From a checkpoint of a small transformer trained on Wikipedia.
Size: width 128, 4 heads of 32, MLP 256 SwiGLU, 2.07M parameters.
Training: 86M tokens, 5269 steps.
Each number is 128 + 32 x the weight over the matrix's rms, rounded and kept within 0 to 255. Layers, rows and columns count from 0.

# layer 5 MLP down (transposed), 256x128, rms 0.108, rows 229-246, columns 0-127
[[136 118  81 106  72 158 162 148 111 134 128 100 139 155  97 157  96 155  92 131  95  96 123  51  97  95  66  74 115 187 101 101 135 122 162 130 146  82  82 106 146  47 151 133  89 112 112 154 126 119 135 145 109 117  93 102 124 193 126 123 151  95 119 205 144 127 117 131 132 130 115 209 184 148 136 177 142 128 102 114 137 151 176 182 159 131 119 151  88 153 103 157  75 190 154 138  80 103 162 129 133 111 129 146 176  65 114  65 126 108 166 170 155 136 159 146 161  93  89 110 101 135 118 112 127 135 158 115]
 [133 128  96 168 147  88  99  98 110 159 136 172 136 110 170 172 105 119  84 101 113  83 144 148  85 104  98  87 134 193 178  50 114 119 156 115 128  54 145  71 119 181 172 179 130 102 126 103 137 156 151 158 147 124 183 164  76 135 135 117 107 104 107  66 142  87 114 139 154 196 148 125  88 113 102 106 159 106 105 142 126 137 151 103 139 139 176 118 111 142 142 107 106  69 123 107 105  89 107 207  78 111 107  76  75 121  79 205 140 139 136 148 144 138 120 111 144 145  79 126 173 134  70 178 119 179 111  86]
 [127 131 128 165  83  62 160 119 114 120 124 133 127 126 166 184 139 139 101 144 107 148 152 116 132 115 126 117 137 141  78  73  82  76 115 162 171 140 159 108 101 132 116 170 192 156 156  98 133 157 131 117 162 143 102 133  99 151 120 157 132 132  98 180 113 147 120 167 136 134  82 119 119 165 115 142 156 179  50 140  54 121  95  77 109 103 123 111 122 180  33 115  78 156  85 127  60 105 130 175 114 172 112  75  77 179 129 148 188 123  90 143 130 135 101 155  82  88  79 118 122 126 153 158 118  66 161 181]
 [155 135  98 125 145  63 201  95 179 107 128 154  77 142 143  86 122 121 118 186 130 158 163 113 139 106 113 162  73 171 130 149 116 107 107 145 106 104 144 183 134 126  87  86 143 129 130  71 160  72 141 124 108  92 131 112  95 115  80 104 123 129 146 140 171 113 123 200 138 106 146 101 144 149 115 134 149 143 105 180 112  90 120 131 101 117  70 156  88 116 119 114 145 106 132 157 156 157 126 156 123  80  90 159 188 118  67 136  65 114 123 118 147 139 131 141 167 120 193 174  96  89  85 115 158 103 139 152]
 [184 133  95 112 117  99 102 107 150 103  98 192 135 105 144 148  94 150 115 162 171  87 168 104 102 170 106 116 141 117 121 117 185 151 109  95 147 180 167 125 122 108  84 105 153 156 136 104 161  90 141 137 111  90 151 151 118  48 138 181 120 127 139  97 155  92 124 134 162 186  85 159 154 148 119 133 109 196 129 133 124 172 142 117 125 139 152 112  44 163 111 179 208 127 132 120 147 127 187 165  95 156 184 130  57  79 138 135 125 203 124 100 133 185  76 177 112 118 129  96 112 110 123  80 142 120 119 143]
 [116 126 137 111 107 125 146 101 107 156 147  48  85 149 100 107 117 115 149 119 100 115 165 187  70 122 176  99 143 122 131 178  66  98 180 169 154 117 113 140 137  87 194 149 112  57 124 121  91 147 147 119 173 101  44 173 137 165 134 133 127 163 156 100 102 158 152 146  87  95  84 178 161  84 139 106 167 104 130 145 103  86  91  91 105  95 121  57 145 159  90 138 111  87  86 120  91 104 192 139 142 110 157 172 132  96 146 166 130  99 135  92 174 110 121  72 128 157 133 128 149 142 113 108  71  77  55 177]
 [149 120 147 161 143  87 172 146 169 118 104 126 150 106 146 106  98 137 144 112 137  91 139 108  83 106 138  75 132 107 122 149 174 171 102 105 128  94  99 119 146 118 117  56 132 143 140  67 117 172 112 173 135 143 176 115 134 124 135 141  83 100  74 111 101 140 124 133  93  43 176 166 104 135 160  85  61 151 109 142 137 125 118 138 136 123 138 105 134 173 129 116 114 153 102 124 167 157 102 204 137  94 133 152 185  53  95  66 132 109 133 166 106 113 142  49  36 122  99 199 115 150 116 152 134 100 120  97]
 [137 167  94 156  92 225 112 109 125 126  54 132 155 208 190 163  99 125 123  97 175 129 137 130 163 167 143  83 125 119 148 146 185 130 195 164  74 121 138 146  74 120  98  94 127  69 121 127 163 131 117 105  78 116 154  89 119 155  98 150 113 177 101 105  91 120 141 183 108 178 141  98 114 113 109 166 175 191 157 105 111 122 127  88 112 145 109 121 100 139 123  78 130 131 108 151 177 148 116 142  76 101 109 188 101 154 159 143 141 149 145 163 168 131 116 116 112 122 117  69 171 120 128 101 163 172 161 101]
 [103 100  67 124 100 137 154 123 148  91 139 144 166 143 143 119 168 121 106 134 133 201  98 118 130 151 168 141 195 133 119  52 142 120 119 145 135  99 106 112 141  78 162 113 134 126 125 162 142 140 174 117 144  64  60 124 134 122 129 128 136 166  86 136 115 121 162  78 184 124 111 170 111 121 110 121 116 128 128 178  67 106 103 149 112 139 115 145  93 158  58 161 134 117 140 135  80 167  49  90 130 135 125 146 168 137 162 153  94  46 138 219 127 150 129 106  64 199 142  71  58 154 201 185 141 104 105  97]
 [115  80 110 101  98  39  99 141 105 124 112  89 138 164  94 180 128 163  88 154  80 125 101  99 103 180 174 141 104 126  91 123  46  64 149  94 105 157 136 170 176 135  84 139 116  83 127 114  91 124 199 174 133 150 104 131 124 168  80 206  74 113 126 133 114 144 131 186  89 173 126 128 149 181 137 174  95 125 121 118 156 157 108 146  78 158  90  71 127 169 146  85 116 109 147  84 127  98 110 134 128 138 117 144 101 136 128 144 128 108  93  83  65 128 100 115 108  98 228 158 124 161 145 139  79  99 137 101]
 [124 132 121 114 122  67  97 144  66 104 156 105 150 103 108 156 123  91 146 108 157 172 106 197 131 159 100 170  74 144  90 147 122 102  99 117 114 198 133 181 106 152 164 138 132  81 106 156  93 112 115 161 125 109 182 131 184  91 187 186 109 110 152 115  74 154  77 178 149 143 159  72  75  88 128 148 142 157 149 181  94 129  90 152 167 110 170 188  94 125 179 128 126 146 140  65 168 185 145 132 119 153  97 128 101 148 153 128  90 138  88 108 172 173 134 132 160 160 113 181 105  79  87 126 102 154 124 126]
 [114  99 196 145 109 162  89  97 110 150 138 172 104  47  85 101  93 125 102 126 136 136 158 127 105  78  92 143 190  74 110 116  80 139 155 107 134 147 145 158 146 123 113 103  55 149 136  78 161 160 122 156 156 114 100  64 115 124 194 108 123 119 133 126  88 106 172 132 120 129 164 100 144  95 215  93 122  98 123 128  92  81 140 110  99 124 150  71 244 159 118 126 109 116 156 188 150 128 140 145 153 185  96 144 145  94 105 112 126 137  86 102 119 106 115 150 145  79 124 170 130 137 119 129 110  70 120 102]
 [158 116 153 130 109 141 118 100  98 105  77 161 170 116  89  76 110 138 140 136 127  54 192 106 105 187 171 131 122 149 119 160 141 123 181 117 151 144 121 135 186 138 148 105 134 127 165 108  87 155 147 109 122 106 129 110 147 153 147  94 114 169 166 112 130 147 107 113  91  83 141 147 174 142 153 120 137 110 133 152 145 116 120 141 116 102 130 164 145 170  86 101 137 138  98 121 120 198 170 164  76 110  58  96 124 138 158 123 187 179 120 182  88 102 103 177 153  54 124 135 160 133 123 166 161 199 150 151]
 [106  83 115 109 136  92 105  82  81 124 138 106 149 114 109 107 145 130 100 159 134 142 122 123 184 144 107 159  91 115  78 144  94 138 117 126 159  97 108 107 175  94 123 136 125 141 128 143 101 132 150 107 130 105 147 178 189 117  90 116  94 185 124 120 123 118 103 112 146 135 113 131 149 170 183 139 158 149 157 108 102  92 128 113 138 160 132  71  70 142  94 164  69 142 125 165 121 117 128  94 102 130  60  79 102  64 154  74 156 118  33 104 170  88 158 156 110 137 123 143  99  51 192  91 126  90 143 149]
 [129  74 155  99  58  84 112  84 153 103 111 117 150  98 164  85 135 100 131 166 162  86 104 121 146  70 160 123  60 126 175 141  93 108 115 147 140 211  98 123 189 142 184 101 105 147  95  84  64 135 111 100 114 146 150  96 171 143 149 116 172 135 135 130 160 143 117 135 123 133 138 188 147  94 165 107  99  77 155 121 170 142 142  77 101 175 126 161 141 130 142 121 109 117 104  67 134 133 142 181 117 155 134  89 127  75 153 159  61  84 196 111 120 216 171 175  91 103 168 147 140 100 123 178 102  98  97 134]
 [121 181  49 163  95 145 112 135 120 169 100 120 132 116 143 128 154 100  68 157 118 134 133 163 176  95 105 131 140  65  75  59  99 177 122 109 127 139 135 137  48 101 156 158 151 146 117 114 108  90 150 114 131 147 133 137  67  92  64 199 128 153 122  94 153  98 130 119 112  60 133 121  69 126 149 165 182 125 118  98 161 102 169 127 101 115 113 122  93 157 127 161 121 107 148 159 138 170 119 155  96 126 149 143 140  98  63  88 144 109 109  94  97  70  66 147 144 151 138 149 158  82 121 121  93 159 117 110]
 [ 64 118 174 131 142 138 123 126 178  97 151 111 132 153  92 187 174 142  95 167 119 173 110 126  81 146 202 154 151 114 140  43  66 103 104 142  81  92 101 155 133 164 130 128 135 122 148 107  78  91 163 151 166  51 138 173 139 115 134 154 142 128 132 116 151 114 126 117 133 108 153 119 129 145 158 112 107 137  83 113 149  83 119 177 104 141 109 146 227 147 124 101 112 191 172 156 101 201 141  67 101 121 109 116 150 136 176 121 163 109 178 104 140 117 140 135 156 136 140 128 136 137 125 144 199 137 105 147]
 [150 124 132 131 169 119 160  68 138 138 125 147 175 132 109 152 136 180  93  85 103 111 146  86  89 202 149  95  89 161  94 128 148 160 123 104  93 155 114 117 122 121 111  58  61 101 149 150  83  75 123 117  99 122 160 144 148 149 115 147 133 155 141 156 137 117 136 174 149 164 103 113 105 136 152 162 117 150 130 153  60 159 167 151 167 179 136 190 193  97 160 100 150 158 114 157 122  88  89 111  97 156 176  83 127  83 168  85 104 161 110 118 148 136 142 173 137 145 140 101 137 145 109 119 168 129 166 103]]
# layer 5 MLP gate, 256x128, rms 0.0825, rows 230-247, columns 0-127
[[171 154 172 133 107 168 108 102 102  71 154  99  88 144  99  93 206 148 119 143 145 124 223 129 127 143 107 130 134 139 108  70 164 127 139 149  95 118 158 157 147  46 117  83 173 208 148 123  89 155 103 212 102 107 130 136 151 169 161 137 142 160 113  61 141  91  61 147  86 145 100 115 151 116 114 145 110  85 128 121 132  59  94  87 158 129  89  86 153 148 180 179 156 129 108 155 178 121 160  85  98  84  92 112 130 149 151 145 146 165 125 169 163  94 112 144 151  86  67 126 151 120 119  96 139 160 123 158]
 [ 82  88  66 143 163 132 147 136 116 122 146 110  49 115 150 150 127 104 112 103  86 113 117 113 189 175 132 148 142 148 139 142 131 113 185 152 113 179  89 155 113  79  89 127 113 208 116 134 115 140 153  69 141 109 136 155 155 106 146 130 110  74  88 164 125 158 116 124 153  96  94 109 190  85 125 127 110 171  94 191 103 169 105 138 128  63  92 162  97 136 143  81 140 131  97 131 131 150  76  89 105 119 126 102 171 123 131 125  88 118 126  71 124  45  53 122 173  90 113 124 146 113 171 119 133 186 124 108]
 [ 67 126  95 177 115 146 125 197 143  76 124 139 123 176  81 138 142 112 141  75 138  62 139 106 137 112 122 109 158 156 174 157 137  99 158 127  94 150 113  84 147 155  82 116 127 160 124 110 140 121 143  75 179 112 158 181 143 126 124 130 113 103 149 158 110 159 103 124 124  82 181 113 130 186 174  96 139 126 114 100 137  94 169 120 135 102 126  47 119 115 121 132 102 133 114 135 165 189 182 161 136 163 123 151 143 144 135 107 187 123 154 124 105 177 117 123  99 103 131  71 102 125 159  78 137  97 129  91]
 [127 146 119 127  97 183  64 133 160 136 164  73 145 165 139 136 167 154 118 130 130 151 149 143  92  96  94 134 146 164 128 126 137 162 135 135 103 198  82 132 135 117 136 139 122 203 136 109 157 128 109 129 139 127 106 157 124 153 183 139 132 149 144  99 119 148 145 126 177 181 105 140  68 114 152 160 149  95 201  66 128 116 138 178 109 124 151 123 143  86 162 178  37 137 107 127 148 124 141 183 125 162 104 100  74  52 112 177 166  73 202 152 170 169 193 142 157 157 125 111  91 116 109  66 108 176 101 161]
 [ 85 113 152 173 177 149 111 120 150 153 119 143  82 163 135 133 107 164 163 190 163  93 129  45 112 171 137  96 177  72 121 145 146 135 156 163 115 115 104 101 157  52  63  57 113 134 151  69 102 149 178 126 133  83 187 100 121 172 167  78 161  49 124 130 114 109  95 147 136 178 154 134 125 112 170 104 146 149 142 187 161 170 116 119  92 100 144  84  86 114 161 143 122 169 167 122 117 159 125 122  84  82 116 143 114 179 169 141 186 170 171  76 189 113 135 107 125 155  94 101  80 176 110 122 139  80 147 151]
 [ 88 123 135 148 182 162 102 154 165 154 103 171 156 123 107  75 166 167 157 137 130 130  97 103 120 101 111 148  82 141  84 138 148 191  82 130 104 226  96 121 136 108 122 117 102  63 125 124 187 153 128 139  97 163 111  67  84 180 129 100 178 203 134 103  91 142 101  59 159 156 185  99 126 140  94 140 156  67 174 127 158 149 116 166  95 136 101 108 125 179 110 204 117 125 137 129 125 143  87  82 131 113 102 122 110 144 113 157 113 184  66 136 146 113 142 160 170 142 127 110 116 162 157 137 169 165 119 189]
 [134 108 154 172 204 157 116 136 142 176 110 102  85  69 175 157  87 103 158 118 190 150 114 107 124 157  91  91 118 148 122 112 207 129 163  92  96 165 154 102  97  97 130  87 162 126  91 143 126 118 149  83  73 113 117 143 207 102 133 160 144 117  90  76 145  81 127 144 108 147 116 119 142 124 174  99 127  93 168 136 131 153 148 116 172 124 128 160 205 123 155 152 103 112  86  57 145 130 134 114 116 102 119 130 101 160  77 130 154 134  96 134  94 144 163 118 166 169 156  59 123 129 128 122 130 154 107 169]
 [104 216  72 134 137 108 167  92 168 128  95 136 148 185 176 212 110 140 169 140 166 146 105 151 133 146  90  72 124 184 147 155 120 163 135 101 116 149 103  86 153 122 142 164  72 142 102  94 117 139  96 117 147 107 100 156 108 115 111 118  95 157  91  22 147 111  88 125 125 121  59  94 131 134  92 120 108 125 152 130 107 103 103 134 102  71 137 135 187 207  77 101 115 152 111 164 152 118  91 126  98  34 121 140 125 181 146 149 152 182 104 115 102 122 149  85 120 136 149 113 127 121 131 114 106  89 134 103]
 [194 149 148  98 124  84 132 206 128 142 146 108 143 152  76 144 138  76 121 118 160 148 112  93 134  96  85 210  95  79  79 178  99 116 143 118 161 175 187 123 142 123  94  96 132 105 198 143 119 108 164 106 122 140 127 129 125 165 110 103 169 212 155 134 141 135  44 121 105 128 102 153 109 175 109 178 104 168 171 145 137 156 119 147  93  80 190 133  77 112 164  87 130 146 136 118  90  89 137 157 167 116  85 158 106 123 138 161 160 123 132 134 124 110 133 153 157 152 116 140 150 120 152 125 116 132 140  43]
 [127 115 181 146  88 103 117 118 116 161  85 139  96 155 110 131 138 155 134 136 112 117 106 110  89  92 162 141 133 121 164 108 155 134 126 134 156 150 133 109 154 171 110  93 217 111  85 147 111 133 120 153 207 159  99 147  48  62 106 133 173 124 140 154  71 143  80 156 106 146 165 177 125 115  69 185 120 158 192  95 144 144 168 154  88 103 104  78 124 135 121 112 102 141 174  92 158 136  96  72 101 132 100  83 103 119  73 147 120 133 111 126 137 129 167 121 164  98  98 120 174 121 156 139 105 125 107 107]
 [ 97  77 114 137 129 182 119 111 123 138 203 108  82 121 117  76  76 139 174 129 133  68 153 151 113 183 141 121  66 123 115 106 156 156 146 124  78 120  97 143 146 105 147 193  97 134 158  72 120 138 130 117 121 139  73 144  89 144  71 145 133 142 179 119 129 131 116 146  73 162 135 171  87 190 170  97 158 119 115 120 173 150  80 154 155  68 147 138 157 130 117 103 101 113 186 150 137 174 122 106 126 176 194 141 116 107 114 124 105 132 141 109 153 116  99 140 111 166 140 162  64 165 190 154  55 195 138  96]
 [ 96 112 124 165  93 136 142  63 147 130 154 147 141 125  57 138 167  81  98 131 143 141 158 119 106 118 119 103 158 135 128  76 161  63 144 142 166 153 179 141 119  87 131 151  70 132 116  74  96 143 118 160 138 162  98 145 128  74 104  96 126 119 143 105 170 120 106  95 187 139 119 158 186 138 100 137 123  44 127 158  69 136 118 116 172 111 188  60 126 122 136 110 118  95 123 104 142  92 140 179 109 157 138 167 116 155  86  89 117 144 182 124 156 170 130 117 147 121 110 112 173 132 141 107 140 158 140  94]
 [170 108 144 129 109 136 168  53  81  82 161  99 141 126 147 125 167 152 131 105 103 156 100 110 118 162 143 162 118 147 125  71 110 203 130 114 132 164 104 140 192  85 123 129  96 135 164 136  81 100 117 169 110 114  92 137 137 181 104 230 180 131 138 115 162  61 123 111 127 171 143 199 121  97 115 108  85 123 153 105 136  68 156 150 125 119 153 121 128 118 188 148 136 116  94 116 151  65 130 170 117 178 151  96 123 108 149 152 138 115 161 185 135 124 140 168 134 125 147 127  90 123 132 224  67  86 111 154]
 [ 97 124 172 107 168 105 142 137 163 142 156 146 147  55 150 102 136 115  71  86 103  97 156  95  66 103 101 120 104 136 164 133 206 172  65 126 152 124 111  95 144  90 103 107 117 112 127  93 143 108 153 171 108 167 135 122 118 163 131 112 105 128 157 143 116 118 144  99 142 146 119 105 168 129 113 136 119 123 144 154 162 104 111 173 122  53  78 182 147 151 148  92 124 126 134 128 103 170 118 130 152 152 115 116 148 129  53 110 129 146 184  97 108 115 119 175 116 222 164 117 113 184 137 115 141 126 145 183]
 [118 177 113 139 101 103  89  95 175 158 163  75 203 108 184 110 153 155 105 150 122 131 150  95 111  74 101 148  72 112 151  82  65 149 189  79 118 176 156 109 153 140 114 158  98 142 148 126 161  69 102 145 179 100 154 149 148 124 138 112  94 152 138 105 125 131 143  99 124 189 148 140 160 138  97  76 164 124 153 127  88 141  24 140 143 101 149  99 123 127  77  58 138 106  85 141 143 148 138 111 133 105  76 105 148 139  59 161 130 141  94 120 140 106 132 136 198  78 167 132 129 115 118 122 132 162 153 112]
 [142 147  60 109 117  92 108 101 130 145  96 131 161 147 149 103 164 121 109 132 163 107  50 120 146 120 107 137 143 165 173 148 136 160 101  98 141 131 116  94 139 129 150 141 153 154 131 165 116 185 171 127 163 128 102 149 112 128 104 123 163 106 137  93  90 121  30 108  96 109 109  91 128 164 147 125  79 176 142 148 104  91 163 111 118  95 222 131 140 141 116 115 138  50  84 110 112 106 159 201 140 145 127 117  87 196 118 105 129 107 147 181 114  97  99 106 184 133  99 107 192 111  90 121  97 166 149 140]
 [112 168  99  54  74 152 137 176 130 166 149 101 132  89 160 104  92 154 150 128 146  55 135 109 117 115 119  89  89 190 147 136 137 148 164  99 122 101 123  85  95 122  80  99  92 131 145 112  74 144 151 133 112  53  78 144 109 134  87 106  82 136 113 153 128 130 118 104 172 130 188 140 155 120 155 116 161 109 138 148  89 163 102 113 164 136 123 101  95 191 129 126 143 141  80  98  89 139 122 164 127 177 159 136 153 140 105  97 157 122 131 145 117  88 190 116 138 147 109 120 194  98 103 110 160 131 114 140]
 [140 142  97 113 144 195  92 219 103 157 175 133 130 130 171  62 151 112 168 158 124 107 143 151 131 143 117  68 161 119 117 120 101 140 200 154 184 123 153 152 166 187  86 113  85 141 148  82 149 114  84 176  92 100 100 118 181 114 118 141 123 170 101 115 147 114  93  85 118 147  73 113 131 136  93 113 119 143 147 149  75  91 122  98 115  62 163 181  92 129  81 119 156  95 147 140 151 106 153  95 130 122 105 119 149 105 143  71 157 146 144 103 103 138  82 133 105 119 138 151 132  88 187 115 114 119 131 114]]
# layer 5 MLP up, 256x128, rms 0.0803, rows 230-247, columns 0-127
[[125 146  91 126 112 122 142 150 134  91 140 151  94 160 138  62 112  82 127 146 127 119 126 135 168 108 168 112 172 108 205 137  99 118 115 122 142 135 108 151 158 117 191 133 142 109 145 113 176 144 131 170 140 142  98 140 127  64 125  97 122  63 119  85 118 101  74 118 152 130  66 121  43 116 107  69  64 130 117 141 197 136 166 152 130 125 135 160 187 103 143 164 108 129 116  78 144  59 183 157 125  90  38 144 101  99 121 160  89 135 137 164 170  93 144 169 106 132 119 136 104 162 113 146 141 140 174  79]
 [146 145 122  92  70 149  82 117 139 102 131 158 192 113 165 129 144 107 115 112 143  93 114  90 116 126 136 162 110 153 129  97 106 108 142 111 103 100 166 184  92 139 145  54 201  80 144  56  90 132 142 134 111 170 152 105 120 186 122 142  85 133 124 139 146 176 229 190 139 161 136  98 134 119 127 130 136 122 125 162 152 132 117 180 144 151  66 130  97 135 138 118 117 137 106 100 164 137 176  87 137 107 136 156  72 157 185 113 121 172 200 127 139 122 123 144  75  85  87 107 133  65 131 137 160 130 135 174]
 [138 158 106   7 150 128 126 127 160 161 173 172 130 177 167 129  87 119 119 135 179  79 155  75  81 128  87 119  79 166 147 161  86 172 174 120 154 144 120 166 133 164 106  77 151 149 145 162 126 126 171 101 184 116 138 110 147 109 187  55 115 143 119  84 195 142 162 111 122  96 170 167 121 119 146  91 130 124 147 128 155  72  73 125 177 141 123  95 132 159 146 112 126  94 125 132 151 152 131 123 114  93  45 111 131 118 138  91 124 149  83  79 125 104 122 137 140 137 130 128 136 133 121 118 113 143  98 126]
 [153 123 175 108 145 145 140 135  44 117  71 135 123  67 170 157 129 106 119 184 141 104 141 133 120 140 178 137  87 157 166 145 124 156 118  97 122 164 146 159 111  93 185  52 115 118 116 152 148  95 144 119  94 160 116  83 105  86 176 134 166 101 193 117 137 126 160 184 182 140 119 145 109 173 180 116 160  68 150 147 113  89 146 120  80  86 118 117 140 155  98  83 220 174 122 118 159 118 150  81 184 110  83  89 134  92  90 119 143 146  96 100  96 136 135 166 116 144 130 114 129  70 109  81  90 151  89 162]
 [127  67 158  74 116 121 147 113 106 105 120  81 107 131 102 165  78 102 124 113 126 153 117 142 131 101 153 160  99 175 109  76 184 160 139 123  93  98  95  92  78 100 156 148 148 153 137 116 134 105 145  94 169 152 127 134 170 139 189  99 135 104 123  64  77 195 153 226 132  63 112  97  93 182 145 118 105 138 105 108 161 192  92 131 208 108 109  94 102 132  94  94 164 169  80 143 125 123 217 168 147 128  68 101 106  91  95 138 162 115 141 150 187 114 153 171 100 146  74 149 136 155 128  83 105 146  74  92]
 [133 153 172 140 102 180 205 138 147 142 164 144 107 116  97 126 112 122 147 147 180 147 136 174 168 174 125 132 151  61 110 150 101 128 139 121  95  86 173 139 107 146 163 124 132 114 156 133 156  94  97 119 138 174 158 118 147  69 140 140  96 122 112 185 145 116 117 164 126 132  87 101 122 116  90 116 166 130  88 121 134 174 151 154 151 125  78  95 108 112 115  87 118 121 145 113 163 161 110 132 175 172 126 145 135  78 162  97 102 133 153 176 143 170 146 149 121 140 109 170 192 169 180 163 129  95  60 108]
 [ 91  92 120 166 159 137  72 143 168 171  99 131  51 144 126 188 134  81 145 159 190 130 104 151 169 130 111 135  74 168 108 141 130 135 139  89 156 175 108  78 159 153  95 129 148 121 107 127  93 118  88 132 120 138 136 104 113 150 187 125 156 148 159 126 109 180 172  96 164 146 110 111 146 105 188  83 122 106 146 149 117 159 180 110 134 138 133 177 193  55 123 176 202  53 110  79 101 127 104 102  67 128 146 105  77 153 113 134 141 144 141 121 126 159 209 127 157 155  96 194 103 149  93 164 177 112 130 141]
 [137  79 102 130 134 111  84 204 126 118 202 146 161 113  75 125  75 114 193 120 148 146 127  91  76 189 133 197  48 165  89 126 103 154  97 156 143 157 178 129 187 111 149 135 130  90 173 100 150 133  96 108  72 126 148 130 122 123 147 118 135 102 134 145 206 113 140 116 169 150 159 118 109 103  53 157 113  74 131 160 149 228 129 131 139 142 118 142 122 204 145 202 183 161 180 118 124 184 129 146 134 123 123 114 160  73 135 146  95 151 146 174 125 103 161 150  77 109 178 133 149 168 217 103 124 117 118  86]
 [127 122 188 129 160 101  90  94  93 108 131 139 176 153  63 172 132  90 120 152 113 121 120 201 141  92 109  64 133 153 144 154  95 161  96 144  95 119  71  87 200  73 128 115 134 124 171 176 182 205  97 100 119 153 154 143 123  95 157 136 116  89 176 118  97 142 133 170  60 135  93 140 102 160 141 126 136 127  74 126 191 146 137  71 163 133  92 165 110 122 157 101 136 150  88  99 129  77  92 133 137  99  87 151 117 151  89 120 185 110 143  54  64 137 118 131 155 226 124  94 139 148  89 154 169 122 123 175]
 [106 178  82 106 110 140  90 129  88 103 139 117 162 124 141 148 115  66 116 178 122 142 179 102  99 120 102 167 149 103  72 144 127 155  73 108 172  71 118  87 101 129 139 129 105 151 159 124  67  97 146 170 172 165 114 111 138 165 120 125 128  92 187 147 124 158 113 171 177 121  88 153 155  87 109 140 132 172 158 122 150 148 121 128 105 110 170 114 116  88 130 154 110 166  97 192  34 110 158 142  92 145 121 158 168 157  79 142 152 186 175  92  91 130 188 127 187 121  58 117 107 107 118 120 127 135 101 107]
 [174 100 180 128 115 125 119 180 140 151 157 120 172  77  87 140 136 179 101  80 128 126 115 132 102 121 139 103 114 128  92 178 158 178 142 128 153  90 123 114 165 117 223  97 102 126 161 158 145  63 136 139 159 153 124 170 173 142 113 114 115 105 139 125  72 135  97 131 178  85 123 168 160 131  98 149 114 138 110  93 164 153 114 164  72 113 122 106  43  97 116  87 111 105 118 104 202 181 122 115 120  97 143 110  61 165 103 145 134  91  92 144 158  34 135 157 156  85 156 144  94  66 139 171 131 154 160 130]
 [120  94 124 147  98 164 129 159 116 111  90 120 111 157  54  89 113 132 206 114 176 144 105  96 127 128 185 200 100 121 123 141 126 155 130 133 143 121 118 106 151  71 161 152 138 110 132 181 182 143 142 106 106 156 168  83 145 146 111 139 118 161 155 143 158 126 128 105 158 132 172  85 155 144 151 113 104 116 139 117 132  64  65 102 124 132 105 157 144 119 148 133 125 119  57 120 112 121  90 143 124  79 118 164  79 143 144 103 152 203 134 138 109 101 165  72 157 115 126 158 127  90  52 126 150 126 137 164]
 [ 80 166 117 139 121 135 200  92 162 132 123 127 152 114 134 171 127 173 147  60 129 130 141 175 119 106 159 164 148 136 142  41 150 148 137  99 180 137  61 111 116 136 177 115 153 109 150 172 193  64 111  86  93 126 118 145  83 114 143 123 117  99 135 179 110 121 151 146 132 116 172 127 163  86 117 162 142  88 131  89 103 139 124 105 136 116 111 107 233 166 137 125 116 158  70 116 138 156 102 154 160 137 116 132 123 156 152 133 145  87 157 137 106 152 102  76 117 120 137 139 138 164 128 154 128 149 160 151]
 [157 116 156 113 111  91 155 172 121 164 123  93 136 142 128 152 130 122 176  92  34 152 145 138 143 131 112 154  94 112 121  46  95 152 175 145 146 132 128 175 128 129  45 164 140 153 171 135 178 138  85 147  97  95 118 124 133 121 255 108 100 187 119  99 136 137 115 145 128 128 117  70 176 123 134 151 110 171 123  90  87 112  82 130 169 195  62 100  88 111 136 122  88 101 156 106 166 140 141 155 173 164  74 132  94  84  74 150 114 128 118  96 141 104 102 122 131  83 161  66 129 113 109 108 139 143  79 136]
 [109 141 177  78 128 122 143 138 105 154 154  86  89 156 133 169 120 150  88  98 131 129 141 116 150 166  92 101  60 138 142  89 113 168 163 156 119 181 188 151 115 119 118 151 133 164  51 131 146 110  84 104  96 141 120 121 124 124 172 112  97 152 137 121 153 136 176 154 100 135  57 172 122  85  43 135 222  96  97 143 147 160 161 123 115 155 121 159 175  92 188 135  81 147 214 131 127 141 141 188 132 105  97 107  88  88 108 135 136 200 162 166 132  97 119 122 112 110 146 117  69 166  69 142 118 136 173 137]
 [157 128 125 129 126 206 186  95 119 146 137 125  77 153 121 166 141 100  60 128  91 132 197 115 137 161  83  88 128 154 120 125 172  93 102 115 170  97 128 136 125 108  92 120 107  97 135 127 151 136 136 140 164 106 124 210  92 106 125 194 104 111 121 119 135 109 112  85 140 169 134 131 120 121 129 122 127 133 131 134 152 125 144 131 139 168  86 185 158 199 174 154  89 111  96 148 150 110  69 140 157 149 154  63 130 100 136 118 133  78 106 134  67 153  74 153 156 217 113 134 139 100 150 127 123 121 184 119]
 [ 97 119 150  78 129 120 145 107 129 108 176 100  99  57 176 116 160 164 133  76 166 151 101 146 163 123 128 103 133 150 118 121 144 161 129 123 100 162 122 140 205 157 159 107 184 179 147  91  93 110 149 107 136 112 165  54 143 151 121 170 152 167 144 158 154 169 141 158 144  62 171 147 140 161 120 141 139 117 119 122 136 143 150 116 154 170 157  40 179 102 111 195 108  88 101 111  70 123 133 164 109 162 165 138 104 103 152 121 130 148 138 122 120 100 123 152 150 115 142 138  90 140 176 121 121 206 133  82]
 [140 121 157 167 141 162 128 129 128 146 158 154 107 117 162 125 103 144  91 110  14  53 156 147 105 162 174 126  92 107  99 116  89 128 101  84 130 173 107  92 131  82 119 177 111 116 102 141 126 128 163  90 144  88 163 134  95 127 126 180 120 128 113  97 136 124 162 114  89 190 173 126  99 116 144 196 111 122  82 154 116 107  84 137  72 131 101 182 177 152 186 135 109 173 131 156 166 201 116  85 141 113 105  92 108 165 196 175 132 120 113 131 131 158 146 161  82 148 168 135 122 148 101  96 108 128 193 157]]